Each number is 500 + 40 x the weight over its row's rms, rounded and kept within 0 to 999. Layers, rows and columns count from 0. Numbers have three digits each. The size before them is the row's rms in percent of the matrix's.

# layer 9 MLP down (transposed), 704x256, rms 0.0864, rows 540-603, columns 192-223
098:456484481465443459511449608444502459539495504535562473530524583489480501504448381518475497453594
105:454451446547570508476502494475466509495472530468518495499474488477517533608473516519486495519515
096:537527530484532519456545647497540557461510501464478488501486459504456496515503508529467352563562
104:567499586438485446498458511540433459493522532517498513471442568474467473457441514549492508534531
105:503568517526513441454425486530506421486523552567468496550482490492560565581502504494524420587485
103:560472539581513538448523429548451446483504466516518497494467472496565496460503484489502427485497
099:536481505446459522527474550526519521485475511507490486527506493446546477505494444499437499426474
089:484512528519579510513507456505472525589529519524583532532526521508482501516499502505520493549502
101:500490430449573516465498522480546487460460472470503466551536523504465492582540501516563553520452
106:531545513539506538509468439580488507441510565531514505495455559523517525485532499537480446516545
100:500470489565461509532445557575455464459489457427492579505470494466470440506533497451505482521508
103:507461478430488493523509466565457443503506535469449505485508512517530522530525517396565470550499
095:460505520561500477510570551473450434536489541499491525520524440465472487449509475448484492501482
089:475539482512519515439549488511524554502548439437501441480470473512480522504571393565479474430541
088:462531453538493514505542586531561451533525481513553549419485432471507622481524566462537476528487
097:476459514475535512493532443512473451513510391423483569518441570523471505589498503482566454481536
099:520511482483472550487533535481458561511564562451541529523486519476516565463489442453499503499512
093:481506553474559516498461528547478526520528513499454496452453485454555543488436457542533514498515
101:499550548488470556454497487548445537523550453453495472449506544616512560476495599486493518525505
100:476464515446459516491470553434443524501526506498510559417505457458447491443528502458457492468551
099:479516496520559484508520543451496502498539517534442512514482443416499474535485488511591524522498
097:556495527502519475494568599471502465516463554445505497490507501454548538494506570507502465590533
108:477579499553491517477472475564484522481523479498561454553496496472516506553486460516421504537476
091:536566560515490492510575573469365519475535460404512509524448529497501487541475500497533379525546
105:488505524561495501425515514450478501475551553517473502418492465515476480492439411520465493440467
102:454460543458567467441528480555415458564494484555569492492462465499423467497474530454500564460470
101:453527486465375480490515467465495483544457404500512482549513523489424462406516467478578479431488
098:528470431535471482521482463488485455533512513506533471473509470479521457533488525511498491572466
098:497463533557495518516565528502481561538475466480476508605478448542502479501501404522502504525508
109:566400555489513512525575388454517466516496547512468481459477492526458436482435464458470548543506
111:451488555484506552516516445454463495503526455479501502480504502366550420511528480429539534479587
097:493513468489538495466475446496507485498473516581489442479539602513442521638511439513503507479426
097:504496473541501509496536562496462503399494425428497547485489584540555470479519532511503573450508
099:544486463612529572543490577519461501483506539522484434522485555517423459464541518539506469517452
113:507487499568575536547489465473471444472473518500523520492496525434504521481492513529473501476454
102:481546539480514549471499391545500515500546465542486511462482494492597475431520495484519517435404
097:480433452455491482491417462465536451577487484529457542496499555426489524446545419545499547497545
104:518542461533476477521497461480408508449489596515491501396464512534503474447511504473499559516522
109:571514536500489583488523494466516477485480600450537484470504430500488566515481522457444512547496
097:606475536558520475505540453474563401429539521462507517481520507521536486462456496534491481511546
103:488521559474502497440501468493509557442512474503519541556527547583576474453437536481482480504558
107:475499528476511493476542475551457526536483586510460447495463455518501535487514484524497447493434
099:464566455519472462501484456526455460520514532480518508549511510553440490579490537543509525588557
098:493551462454495480510477463507444523529541480565432573500494553567463502519510487499502458506444
102:449494488506514471483434599509533556424508505515568505484457514526519545524459506483562508497427
099:508484449505451453495488569445483536523470473637549487556459453562513508490587507526463491511565
097:571564453534471468527504502450469511479480496553580460502418493477546540505462534406545516560555
098:520509461504468475519510541492523493483494510495466367523547538514498477500469534573506435484522
094:538399561513525455461489368500510487590406485462430486579538461476527488465548510559496525557479
098:455478524471433548506493489455459593501457544429429500570449566448450493535484451491540416456482
108:445482471437451479457527512503578490453514461511504420465437555477418507457451538447491497467463
106:437400507419598497498564489450510394524467489477526460542535504499453442550530559483522533482469
105:539493471475522495460520587507479539534499559490481480468458444472508500499591517452517523533558
108:423489430535529547523514452416511540483526487509476546546502534526438491526525467527564509519540
105:547580454469483512519535392502469452554579515490465556505531485523504521449460467486510573465524
096:531558466517490466511531560495521478502488536486491506535514485463522477559529531456503429511464
103:490510541440468466516564517475580430502508479442477473506520568501481543543491413556502406548515
094:488480582451501535547569341460526437507507523530500484430443438507495533470528543497565531449559
096:487536482537496541409444483431541479421484508521496460547524477420528500452513493556515477479581
094:467525581520536518517464437470513519485595530489496505445466472525477428481500530568536576476448
103:526496505562503482526573654461524570413440517564454522579467464475546489479474450486509491543570
105:421481519476494481473490437547561505557457480568524450565522442482493450517509484479585615468531
096:496518532522513539539486475473437504551509482494499532605439476500461522538516496473588545486480
097:501469571469529559487512483438450491509544485454503486454447486464539489469417502520484464542542
# layer 9 MLP gate, 704x256, rms 0.0873, rows 541-604, columns 192-223
104:584527502501481505469484520516530459519520497521523557493489540559451539491452485541504460536535
100:533418558556549497447534547488496529494453556521478520455548564525553509540505507545446527506508
103:567565555494525579563490520455538462478543530512520543415458475517434544616511497500469447461527
106:499495489507458510555533539519400442500523571500467575463526506519527569483501549551518472491571
101:530482493542516499542545533470540422539444458559439534520551432488514471483561493530493457548541
099:491452524551531472475480493439521498449474496504531590467469575503496517465485539543475492490551
091:481460514497400508552460539401521461480449537518478516517402477513567498525541505510463467536490
103:499507504488543440479518561552501503512541486492493487469477564510528537512482536489455476544454
103:540494547518500495465479523508550461478447510486542530495585473425518506492524476435482453435519
100:489515392507517505562574504529515450447508526525465527437472499568436494447475533451484472525424
100:498487455506503463523476492435443501504551496412496468496476489488491479501506441519442488475565
098:481503544460477420499457541507499509480502515508462519563444455538466528510578513473410453560506
093:488541463518518443471504523554498470461480530493457444536503520457502499545488550480494493419589
094:486495536458531483513470527449486488428514489512536575439482517476430517504451515494552484440537
097:544517553524465575520506507538488520436507520489473418551454498453507516448549474465504503483549
100:466507490558627498565521515477562496432489477564534510491514490444506493504501510424435428448559
097:545454472510498552471531489508480445528503520514499495521471426527558539508519555530450510502547
104:535522484544541499506497538469515451470499459451545469497576527508489588440513471470512465493545
098:484490576495547460469502514531465477518516566524460558473500445516604528539498518485505470498538
096:570462494479463479557444488487493413434467539494542484510472507603460508453461484551473465435492
096:485455524476561527469527536584476551491548499468477463488463502561449497433507416529496492494445
103:531510577556511524610429560500501490515498479541522535492544548562545468560528483456513383480552
100:527496527528527442539571511484483455478450478590544501472425485524540468432478427533460536530486
102:576482439509538488499482555557511441553474568510514485407513468502498577499553516485515481515494
105:600490510495464502579501503451436459511502515491515456462450594499504535504480494528500480523576
102:456459534579478502514542460530494478463459479515527441509437469533461488538441559548430527485542
098:509474525520517528504434513541495442463470517531491538445559505437498521567461552501512506550502
099:519551520472534444533528523524538464457561544501537539435541507503510633553483550513539398458506
105:523503512538486537466489511467453487482483522518546480535565534447535548511498558582508472466515
106:507532566514442482550483512516499443522512576496541506539519510525453509523568490518408519482532
099:458481540497547431472488490498522479540496481449460451384526523464578488519501474592468552536483
098:545503527506548525507454569477494485508556478443444469553505440488467492481532540511523478539438
098:586480499542520505478471487561518462495514530490521453548465504516518488518501432552518489527556
109:496496429558552497486553547437509508513534541471456522489524513512457507605498516541495466508507
094:510440492455511491465522530517543425506482549521479519461535471477380519506507464489489435460470
097:447491461544451517578556490481575470592487523467465524475526472482499552424587425509540453474560
103:446469425528426526521515525424509471417518527472518530461456430548494477562439537538497463496540
111:470441503540466456422520533458487481518500567529454517435472538496551491586527502474482453481528
101:507469521460488483499604569509528462494462465504500606528525531537512482528563462521450484577527
100:545519504591504554452488497488437490493467547453482538532420537454505511460517474474520506456523
103:534419439579481445512413542458457517481535597525523505476529506533489539577526450513393448520498
100:561479506541465521476461556444447519461518488510483518497512542541465522469504491539459382482552
098:507493498489594516496486533512556433452503487515500443468461527492491505507555451455500491537556
100:432523560509586462487455563556498510448526437467523525426542492579530557497474550516498423427519
097:495493486558497514511523492478533466552538524487457533555557494505452539498465542449488425458543
098:560532497557518453517513471499474491546463504478499522536493483481391551500527548496522500542456
100:501495495429534506475510516473461546502442486432543473512514491455501539503458460519497469503565
098:572507493468523508549460470517499495444488514530538566535488470428491546532540546538503510536496
102:536471507494476593535481507506413461458495503503428503467465569508468544519495504531496472434468
099:471454424578487571470495554493450426505468499480504562533498525437475560486511449524498466501501
100:473422481486477453514506542538499533453535494430500502548494476492561562504507462493460434454513
104:522520453571561466477524517528524536562496540474549532532521491551521572526447498431439416433525
105:498520615525518459519490519418509475503554518560547551455504532521513546552510565433485371478499
104:451488521577436536581527476606541494487496605448510561429472485449515507462517530460418502457462
103:502432500475509487485536541518511528523515521502552539447489511579499506456471491549444472479469
101:479497485508440447478543507535540498479412484520480563556532478458510493549498512531429472538547
095:456446510492472508546432528583540473508433454508544539520534449441532517531538543485519500487557
097:448507571498617509483463533529495430468510531510500491443477547514582477521506491519497450520551
098:504508527512489509510527471499475520555488512528600467478532478507488472485461534527507517534483
101:607417525545555510539442508496481467510534462443482499538434502498447505475492450504484517520527
102:439527475515459478490503572448471457507431455511463528460518521530571493574544521494465470495523
097:583443528535508500536485552541465545512527503477554469519502483486566493488609506525460515483522
100:532500597535546412543507559520490500462494535512499551534453539505498479508544474490529404389505
098:560466539510508497471504541454458558502502436448489457480503527515504509498545439540473501515531
# layer 9 MLP up, 704x256, rms 0.0919, rows 541-604, columns 192-223
100:449455500524460568446464466565543488471478488550520516552489496522506521554491494569518532506493
099:478558439471407513562491498478440476460535454507598516516484467495521511526495502445564446488506
102:528532499428428463516518508451466515464485526492457522510490492659510550508502522464509496482435
106:534509453502482470558445456426501492482471578496512499552536535473493536506528448491506535485437
100:460444552511460475532500513525451568560494451443537522530569517508510480494507588511515464491513
102:476496445493460448533582535480532503550509541526430538433499481578584528557536437504585458502500
082:491496563536454491555480464469486520477560469540570557516476481453492460455411449464519438468566
101:489444460494479465480476431488548493454555478487475505482411451525533517464502439495471498502550
106:472502502510544562428479510525449474451565497541615519498496439536562518458568540578529451476525
096:460486509550525469533483560405475501403470535492521510439443579512518539488601489475478484536496
102:463461453454519533483523497464462548496501473464491518467580521518501539470444442489494506462499
100:597484452537442516542564517417464466512488518477489465487522472456465514558510451485503511498532
089:488516546483517546527547486569523523442523533445453546473457466501502582495392534484561524450531
093:446514454572490482537530471539534481562460471531509471573517530501531418480557510487473514556535
097:503441526506502530465539509524588491501516438489490509475548422536471515388493546488557480523552
097:455514509524540491575491474507493499522501495561531478450480414458522520546549593509492521541464
094:492514502507440468422551482522473581496493458473524522491509454493460504588487507463461508467478
098:488450453541539511481515578569547521502519553568490539491501528462500510468506478489500485599451
098:432477515552497525523500497485540463491448486536532475579514567501518499530540510488399461482548
098:522602430559469516461459485435458468540533533513524571522469462524458498487490579449410470570504
099:580472574454463461343522469474433504495462443459499485521518539491461502501540535505488459508462
120:469469557589492437547501502524523516463432502497499486465508512520469494504546504517485430523493
096:489530487465440546460475541451547502512532520418490537469501534542419516491540502463519464537489
107:471501536501494491544454484447455539472498408463454501477538412466455586462492487540515480469448
100:465465541458475540523499497398452493424484473432505516541464507523467503523423528485471516546453
100:574533384535590519416451505540542426413513465455446487519540456496479494488490432526550504580500
097:517442516436557501530565521443570574487472437514441522524520553530453548528550474495496500581514
101:485514458509510451439578511537526562543526568523400505503570519477453472471521554517520506467505
108:456497521500563545464460504453575492528538444520536553506496499448547538538488446509572472499531
108:525560480573523459578471498478551423414476438491463445489473502481461517421513480528516501527489
095:494471603487504534492461482516446459498572499412533533472473401490532535479491522465518513513499
100:511490476482569576574526528519463454476516479476569425460418502520497494457516424491484533509397
097:477524451412542472530560506435514549477525577500440477495460456474535481504571529531464475553495
108:477471491500510484517510473510523453494447489521507519501509453431542455483531490502478511515482
100:474511468524406510560494521485571453550459522567476465474499476505493519452556486568508533533476
097:481470582514459441575487512509485523465427460525483515458420429547531456517508484515509523481419
103:540582511534522507553437529530487520501457525507570468562487538495558494486516515467510456532466
121:458601449467482524486506517474442587440515470504526569579500517459498509422479466490529470475536
102:503521510492440498549495503527506473402502529502427530468566510531622498461498464496467514414492
104:489507532474491447493490507452512535467534493535483499432495504450464467521448472490507518466435
105:474484456503532502454490450500495489532515538655521509455437476470482483490488461533432482490515
099:468506507574429461462491487447513514465570507540480486497485463493477582538456546499484455536529
093:493468451501515467465494412475469515460482413492548535544529517394455530441485500518479510448507
104:504485505441483498509500525483480546532512498482533460494448470429506457469513515551491563545439
098:479492469518573446403467517524529543462525555542515503493515522565499458572472552489510499464473
097:529493530501522532461592471548500513519468553524474436543536511574529484485556435515506538465574
100:506557495476480526517516487542529504523529533452524492415506536471501560477480576507482530440534
099:512478471524504488603456472509607569428473496514490453519491546440529567517472495501576519488504
098:503502526483480540541457522490546531463536565498459453535534443547509461510486501494495500463495
108:459490492529507475529482493560518420482490431492446465456562581465520494443519448484545489519499
106:478464442488489455550553518551513544508470470511439536465514528483498450502517511528539478475549
109:506496399480534486547483490547477523491504460451490499534515516490458484580480497561548531491478
108:522510461507521502498421479476493480498532474494446536555586515472480482498533548536517512545543
105:534445462576489489563437496480464491553543510506493562551595467558471511532473553501477517508484
100:456521453507540551528511534509536522501461542507448429597602464479497501481492521516498520417553
098:472383549476530530487525555549494527485469507422461545465514410545528488405523468502521503502517
092:421495467484532470498465489504535504573515480520549489471554441452504492644527514531432529469530
094:527499506470542402544469513536446549505566491457468596555523512542543514557467534532521487585520
094:552493536500522463477488490534490483547452521460516475589481517511452471509499543487447517516499
105:493509423481492511511524501442505515543522518529473475522473490558587528536450439413517459452463
106:564489497539506502474496495486579470463448445494515471473547475474475488503669484490468535435501
093:518458486447473527527484498471517519592557436482467590482491515388529524470457559513537494407564
098:489486521500431492525557489519489513534489516493485494521567460527473502480481572515516536487476
098:516481481484514508445498520543488494498498470462439609476531547435542536525555457556488443524464